config = dict(
    n_head=4,
    n_kv_head=4,
    activation='swiglu',
    norm='rmsnorm',
    attn_scale=0.177,
    parallel_block=False,
    init_std_down=0.0,
)
Each number is 500 + 40 x the weight over its row's rms, rounded and kept within 0 to 999. Layers, rows and columns count from 0. Numbers have three digits each. The size before them is the row's rms in percent of the matrix's.

# up: layer 8 MLP up, 256x128, rms 0.315, rows 113-143, columns 0-63
# down: layer 8 MLP down (transposed), 256x128, rms 0.308, rows 113-143, columns 0-63
# gate: layer 8 MLP gate, 256x128, rms 0.304, rows 114-144, columns 0-63
up113 101:460562465509547519513469520518561533479553495434488515516515534480502483493508499517495587523463583482577525496441494513509484579566499449484500584522467489504484545500465528453494427471400490
down113 105:474536517485458487448437487484525465461525565586576492463559512571517582533541481502482545496465511477497541517522436433490491446512535475483545486569630531481447459438473501506534547529532511
gate114 098:494460464457550526508474535453530493536495525490541495560513588537463558463571480475493521464524515412488492420528450478512522453562527496519517501459479476529467473559529444544426466489603462
up114 098:530500530528434415538475552511484520417521477563419476523468436447541510434489488518455479472497487533544506563486445477535491453470518506511523493465555508477476515541505479573541450508580536
down114 100:476577583492494496510444501482419529526581488433516572548409555484463543513573501473509445544486528526502495496457542485462507482456520483475561455559540511490549485518477482521505533498542466
gate115 100:509487543453465581491453496500571554502576488457469558589479547460498476495464509504525479433511503383514520577545526509594497512453568496440513484557428494457501487551501533455479511423555486
up115 090:514505493482497486542479534517546485548502444536477562514551529549470493492469462529488510531462488453440551528522536438527476512453499494430466513492494505489520499476465476507561485549571455
down115 090:513503469557590525554527481439518559516498478463547478494475511547497491485461478460494536470537507499563560476509494573546555478454396527469462504493479484420498458520487509531513492455451553
gate116 114:524501583487515474572538512466516569462494462489534414518469528529527510525511513511526482490477516461515521559503420493509497495373573530453575447559511486430478444540487493461515503477540533
up116 099:523455435497492466494487537476523501453577469413545601582524531472490530493456454468494493571536494509516489452531537484459539507605489511532463463467450469465479512476490509544520496527460531
down116 098:504498586462485568549558502528496598496492529522471447466480505504510541478521503499545462421441553476484496505504549515518488564379506504467567522539504517495476435499482530430533473493458450
gate117 094:514532543481496509524485453571490526485481535438439418547476501494535493501559528532511451492547559516498469496554416489523514492459508471553503450443486447474520507532516499411473537501483544
up117 097:473507481492563503523475488518493541481565489568532481531486485460535459496484525512591521467473450499490450481519464501519536536491492508539461535519478511455525546620457495532466489492527507
down117 099:469494480575485524496444550501451490508466456507540483464501501489513475547417458464508527479489521503514483577439455487506473395472530480500456470589430451502495422419510474500514396513536474
gate118 103:521445491586475434519499505511483546523502493485561503454521476526570545424541534469514537536566485488537516468448479524487502466500495515431419459494488431482500432507518494540586433480544502
up118 100:548464535507481465543445455413464412530520503477494550543583493490499520494499542487482525517544558513500482469538603482496509544499530511454441474436534436512511482543546468504543536505576539
down118 099:556501478481504543545478479523582495481484451502547544544529525503504479585493563405486423507462478566550508558531504452514449579494492474529538465481522491532482481552502467441521543524535523
gate119 093:556475544589554534520513475533554497488442506557494531513457554462471412520533425505501476448484491526521532441479451522491502480519506453543539437529472478507418476523572485508475496528525519
up119 082:481436420525478527478449526468472547506510550444495557475546460528545430480548532469497513472560496451511542512488549545564440557487421507445449567459478455471510478505508541518426425576502526
down119 094:538425510560525541505485506521494524490460570534466467469501521456526513461469570488496468422530590467493495536580475555505463516464502524477446491498462551455477526479514519445456498419484509
gate120 109:464510564564576505459474396559523494520461491444487580476421510512426455556471557476449450456526464437488492457480468489441510517491518465574501466519502512550521558491575494498476510539495570
up120 096:497509538506518460449499524627530498499458521512522503512522455467546487483511516525412489505448491538549454544504528553455493551481551486592514478458434528469507529507493442486488526542535590
down120 106:499527486467497513524577524451549445472445537510529490490463475512478544553465503514437516506479438458481505522521519525511466545456501515478495460484462562517547472495538473547517526533470507
gate121 101:498491533523592566478473556512444506493526482529579473481478561503499474553467487481509429509563502523530583450538524498518541506450494508455499476469485497453557537524525497457430495535503470
up121 102:568507567454526487456473617447414488550521477490494499442511576510551472523541488551514516538496498475530429524513554566533495495512466470479530437509499447551541526476487458456449447568504481
down121 100:476513482511420578479498431493515474440500499497503462477445488545453509482509559458499448470552542533514549420615499437482519536447560505540408484487585483505500544486533492554579509554503565
gate122 097:418457506500498497464498494450419445492499481531473496497545526467576496525487522554518486452582554449526504510466519505522545501531547558516405408560579452549476501460402473520428551472442493
up122 097:495414451486489476538502491475515531543403507547566477469481522423581505462475581450557557472544512477465491524552492493455479522541429520561433547497501468521497516585511548553511436552559510
down122 093:510528579491553533457530500562475496555587501475538545497468472537462518529511444508534463505504499462473481423591547508539450533511462527452550523377457509517506470477552574470481481466534489
gate123 102:480520447591534482483416443517493564473501544486510492548534572466433496482483552512528511523533503424503450411475452540551484541471478497519553418518509479447451433530523494508489534514506526
up123 111:482504573547504521432482515526478470521527493495515534494479464583494503527496505443506480466529509520486551556428543476520452482554488524510423553457531499499469504495445533518489540553516458
down123 096:435494504518517441509555440520422539436522492519496435585474525473519414483461444430557486450497514493477438482533436461547520521488524470484567531545509507421450495500518549500493476465447546
gate124 101:522501460442455518522515556437435495507525540472548537509477530521473495562510492507527421441466428513476464470486528427551476474474531537451503557466486501447491485475472435537490559512480437
up124 105:507452429434425490537552536523486526495500494458539536540399512567522528462464525586507449466483497465546447493518564488463478504466444506452522481538457526469542415481479457548500540515458459
down124 104:582471426534497524512486543477517480519534514479520508506484528521564485550460513535530547486480474448510502493498543480496489484495516503435467496466421448503530506555511546571528549506460503
gate125 097:527486529502517591597500484524521508546523509420542521574469541451525529524482430504534439463495500509501417468478491542494514486527496488495520564442527572499540488480480555461548487444470548
up125 096:528535502442516578464479574429555460561500490601534511559469494497506471525439469532492441480460512546447483562463561498456434486606496449528509505509499427445520548495527456477521527560497515
down125 097:453493507545519405500469505486468551539524555496493478525471484561469462458485532506474541491533493569502487584503538487494544544431555504495468590503497605489509447505457497472514552557478541
gate126 097:493549478505569494555521517516539467510525452500540523499509543536414453547651485505460506518484508491474549410463462557483522503423563501533520541448524501497519483479496410581490525521431522
up126 107:446592518525507580543495532505539528493542512500553544531517486515515531502579532512474518500506546494588527484482545486477497495482536444539564541480588476492500507520545447529446508628544525
down126 092:455512487495514477496518491520549495446529471451457517458491491494501538525685452489523476459524504463473497481543454503499509584521443515435492414491649557455512499469539510457487458432504535
gate127 087:508498496512535528514506523449525447510523522508440446474511547533486469482410517482504517507467524548510533547543407422486488536541452563530509531529546456558554539505467469537492465489489540
up127 093:493544512521473500473485493450519452568499529561505524468491495465577518476488462444431488449540537541452572496504549507542531538501492500586486493474575531446502441517546577475476462428588438
down127 103:492477533482482515527517526508499541456522489476548516543452487520487506458490529549501506471514438509445505494484513562485410454511559513469428509555342587409446465450525534496538465492544559
gate128 099:522502522517533416460578464492463498531538532516564527533522505520531525516542508549507469526461536457589524467455519533431453473425499514394507545509481454435550472479459479460479554497493436
up128 104:468522516493422436559458520442564443474522498498490517481478531422536426504510495569539530483499417481514426497449452451560486519516542510546510521545474545534449545586512463504590411508585558
down128 097:502469450506499513509525497538466497472495485524459524514513524576539529494490445507438543540549495523460429518520479509562432442530550514499499510534439519518474567518541542479543517530496612
gate129 098:480516532525543540529555488480536493569534514514555490541511416473467511510526532533495502538543525572465534557489493515524479500460493488537415539581494531376458496553497412559526496541513460
up129 105:471489556482453523567490500403605500565429525457498432518510488528538463494534458470492492501580537489558487418511494627494546475545439543485485471513439534539527456452547522538474477487529551
down129 104:546396532498507579526420518508473488532471516568458508452483485570548516406530523525464497521525490422559486499484423514531533497484464520549599436466414525547557431483482516429428465532564514
gate130 094:540530494578505519504515487516499459524496469496552511409415490449489462434506524506538554483535478599553532521511477590544402503515530511500483486564508545535550535523486513485474485466478457
up130 092:531462483471498575530437509508446449523512461475525521494459519488565468537489389542491488496548443549489536533530469443489456482457495496512528516524520594584447484422455491538524490538471439
down130 095:449480472492562493474435463473436520459497475476500479506497476515466503442559493514521516501511575523544512486569517482525455573488459466554485490550558486518524494528514440489477464495444542
gate131 089:600542515495509519492448506519543497476423460591559507484587517409500484501510547539478526470486432550515530438516471469459498525478487448480432462592520499497458512556533511555446463438521535
up131 096:570519481529517504505499446472477421499522505496486488520458462532505518595534453500471586458494468475453499516588535485407502532494498470520458487470517502480536539458542513444515538397524490
down131 090:421480550494515536505492512535505534459478503557489474456539509431487426525488497386561445558513474452501555553471456476541571515524555530523530475551438487525419512483456385507442460551398464
gate132 097:475444531536508517520480498505416514438428458477457487521532530530501526471476541500483483487504429456495522498510506480531419493537472532501536460543496513424527474563507461566507447515476519
up132 100:473593457502522511514514515479425513421536468489463471562479475535484531483528503532464489498553503487509493489448438502570458514576521420476527522467510522455442548506534504511536540480500542
down132 098:487505495518541556477551586494470510472556484487521572525501489445492470473564580509481468477529527489562477473505493468518530472514500477498509395476510568456527459508589514467464485589477482
gate133 096:503464491534518510576513479479516477485499511548524520467484449518530544501430576484583502458463583433542538543437524523501514445443551456507533510570452463539516513562539424433494567533527558
up133 092:498507457523477426458576452472551433536464466499444481488503518439551482500561567447515401529529476524577506550543561521483490509507517529508533566496520523457495561457444426467544525504547472
down133 099:492504471517487530444457523473508457495511508530456487482484480537528496461513468581433606527452547467444448486607507454470473491543546486476461440503536537519438596489463520522557526519479485
gate134 110:430497483480512569499495447521401547459509531477517529513473528543577496479474463526462500516535524494446507513577462469511466527575473555536507475512496499449478508494579524582503550491537475
up134 105:462537453505504419453497532507460549487465495535460487403453553522534487471506545476555475521459459511446460529467559473457528482497484517584498570518536500540538575490521479521527492550490526
down134 095:455551469544535555546558489518424533478538482510494513487491488481505499533447421469470496471560572520495523484519439509508491480542524551539533472553453436387436491519537547536448480483458481
gate135 108:491556460531480468498550414503511477524492542479536491477481504472471498569474540534505500540513572514497481496504413563473526462508449525507522524503460494471491482450457462518473514467462419
up135 106:501454556557553460514510506527552521490490490583478523503468510525501500534520523464386561531495471543475495504478531483444531526461543463527462493479526514495452449549475451580499454544502490
down135 103:441511582511495473506499479534567440439479513518499567562499514555562448555460478543470570474458508514446569564482527440543537493468482498534515469527538514545431488524500472553507467561509536
gate136 109:549589528465474503495471512466410594518506528479520552539517532557466515536514574506473501516490497461619512441539521509487455522479522501437488547535525498512539485463470529467521496506503503
up136 113:524511480439597554509515511519525464562528479539483408456535476572501483539460475503477465468499440553467537487502479433512497488499525558523477509484578425556483501508482434556469518481501394
down136 114:472519513448464495509473475476578460496478503468523548488566427515474444538512524539488475510489505504451546511465523472513510571446475467546522473392626506535502473491632580500468509440475458
gate137 141:471464529548549481562430441463505488555523444441460475473453483529498475513508520527390435519528515463493466577423557472501540489505553496455530492501551442575449573519448488464545458521439490
up137 110:494448558512541464473500463524506397479542527522495470483456522511512535446441485506507558512514437580445494606516383507487506434428437520507544506483462593494500519486514454490530480485509476
down137 107:481524510474485530446538470547501508437414501562554517544451522473439527467451453462572567533482523513539532429541499520485498486506473495538437487474396518489545429495505500484467545469545541
gate138 106:482517505435505531470465531551503426496514463491545556497495557556504431523557480522464467514535489557519546587455476506516487524510490469513447527550513516480457495505463525490457490478583463
up138 097:489545502538428488501547515536494547469507521494586562481470501510517480484501490583481471559530523487545514491489546478472471472589526572508436533535522519574552473478471511489476513542514425
down138 099:469500469497459474490495556510511424528524464529524443470509470498525486508579472429480490521479470495570502628440434528552521521437506501489523532544436522464497509460453538476547504474476467
gate139 092:526484531527570529518534496476473516515563550534496481457513517445498457563541460473531499488519460431496480420532441467456410413446521479475470468454501450409397457480504520487486545430434522
up139 093:503491429443545570456500474497476500512527558485454516459538558539558438578607447546436468493506398506522510477454442526519496616512481495534469554512479424499553563455520536566473481450478520
down139 100:486412482481415463506504483556550502457445549504423536475497524435484484451516464425538513515508550483531458440453572538521508417482557516511511538494568513520489499556419531507454480482494527
gate140 089:472551443483513472443458513542470487443483511522473459438476507476479574519492478540524536490448509468547514522531487469496587530500507469549475453479474538456600590487533410538545553515493576
up140 085:418448491413431509483496534504562565509509479559459474491457420501503526486423449486554505521496498505472509559514529554552511491523510563529517545538464491439446542497489518480565565528527465
down140 091:515558415411536503440453506551502505501522549490530474512502495480526565502484440509524520454496503507528519414445512557469575495477488517452455446512525526459542473510511517539502529481459479
gate141 107:487533471455549417518447506563487549484455545490515493517458465488499434425409469510552498486532520477452528497451460515490504436503550484494496523487502465472446572539501487488518434487498495
up141 099:543512532526505540486464567480515511521478495493512580559518561454510503449475471411479522500480436545559537475475487595513503464466527474458517490495480496449521513466493463444556471488480536
down141 101:459508501532521542485505464390412477518553501485532480519563589464485565510517480481532498533481523491492428525438395499494471550446504547482476496477399523560563488512456489502540516482480541
gate142 110:536575559546450576528473483516512498511488521471538506413438517574509535488463473521457488501576448530509439478522526506467516493517425545461507523495554471520554526477471453525404491495470479
up142 097:443546504467522482440537472448459452524557464489542496515460546396419473475502506482473471543434507524499580566476502512500472488507521496530487508503457568507401514503533437410534488493519526
down142 096:518460478477439570515509445465480551524503509489481466436536528519481550460387558527508527530511488534545548446470445488502582519476479521523551506432417494480519421506433528492491470482437532
gate143 101:487520543488502500481435507491467545541550515453525529511503509491496456499581460503489498472482510538547472513554425500479549483455548468612533509539527459478429481530523536481519470486581569
up143 101:504480492443548534527443462525489532483489465485527504469476511579473435521521513482488552493473427484470482532500434487490507480524488400635506484518536478494464577489516457516579492446589564
down143 095:487505516479477449536542521562515491553561474518587539588485464458495456484569489516479466410529428514489487529520473425511498402481486533487449523524541559475464495522513401549485539525584513
gate144 103:496465484502523564570457511578501480471467580491490550541508448613406473589555503579491480418465463561539445520530402504516548532496525520488497525489501455528461545482516478485452533516542513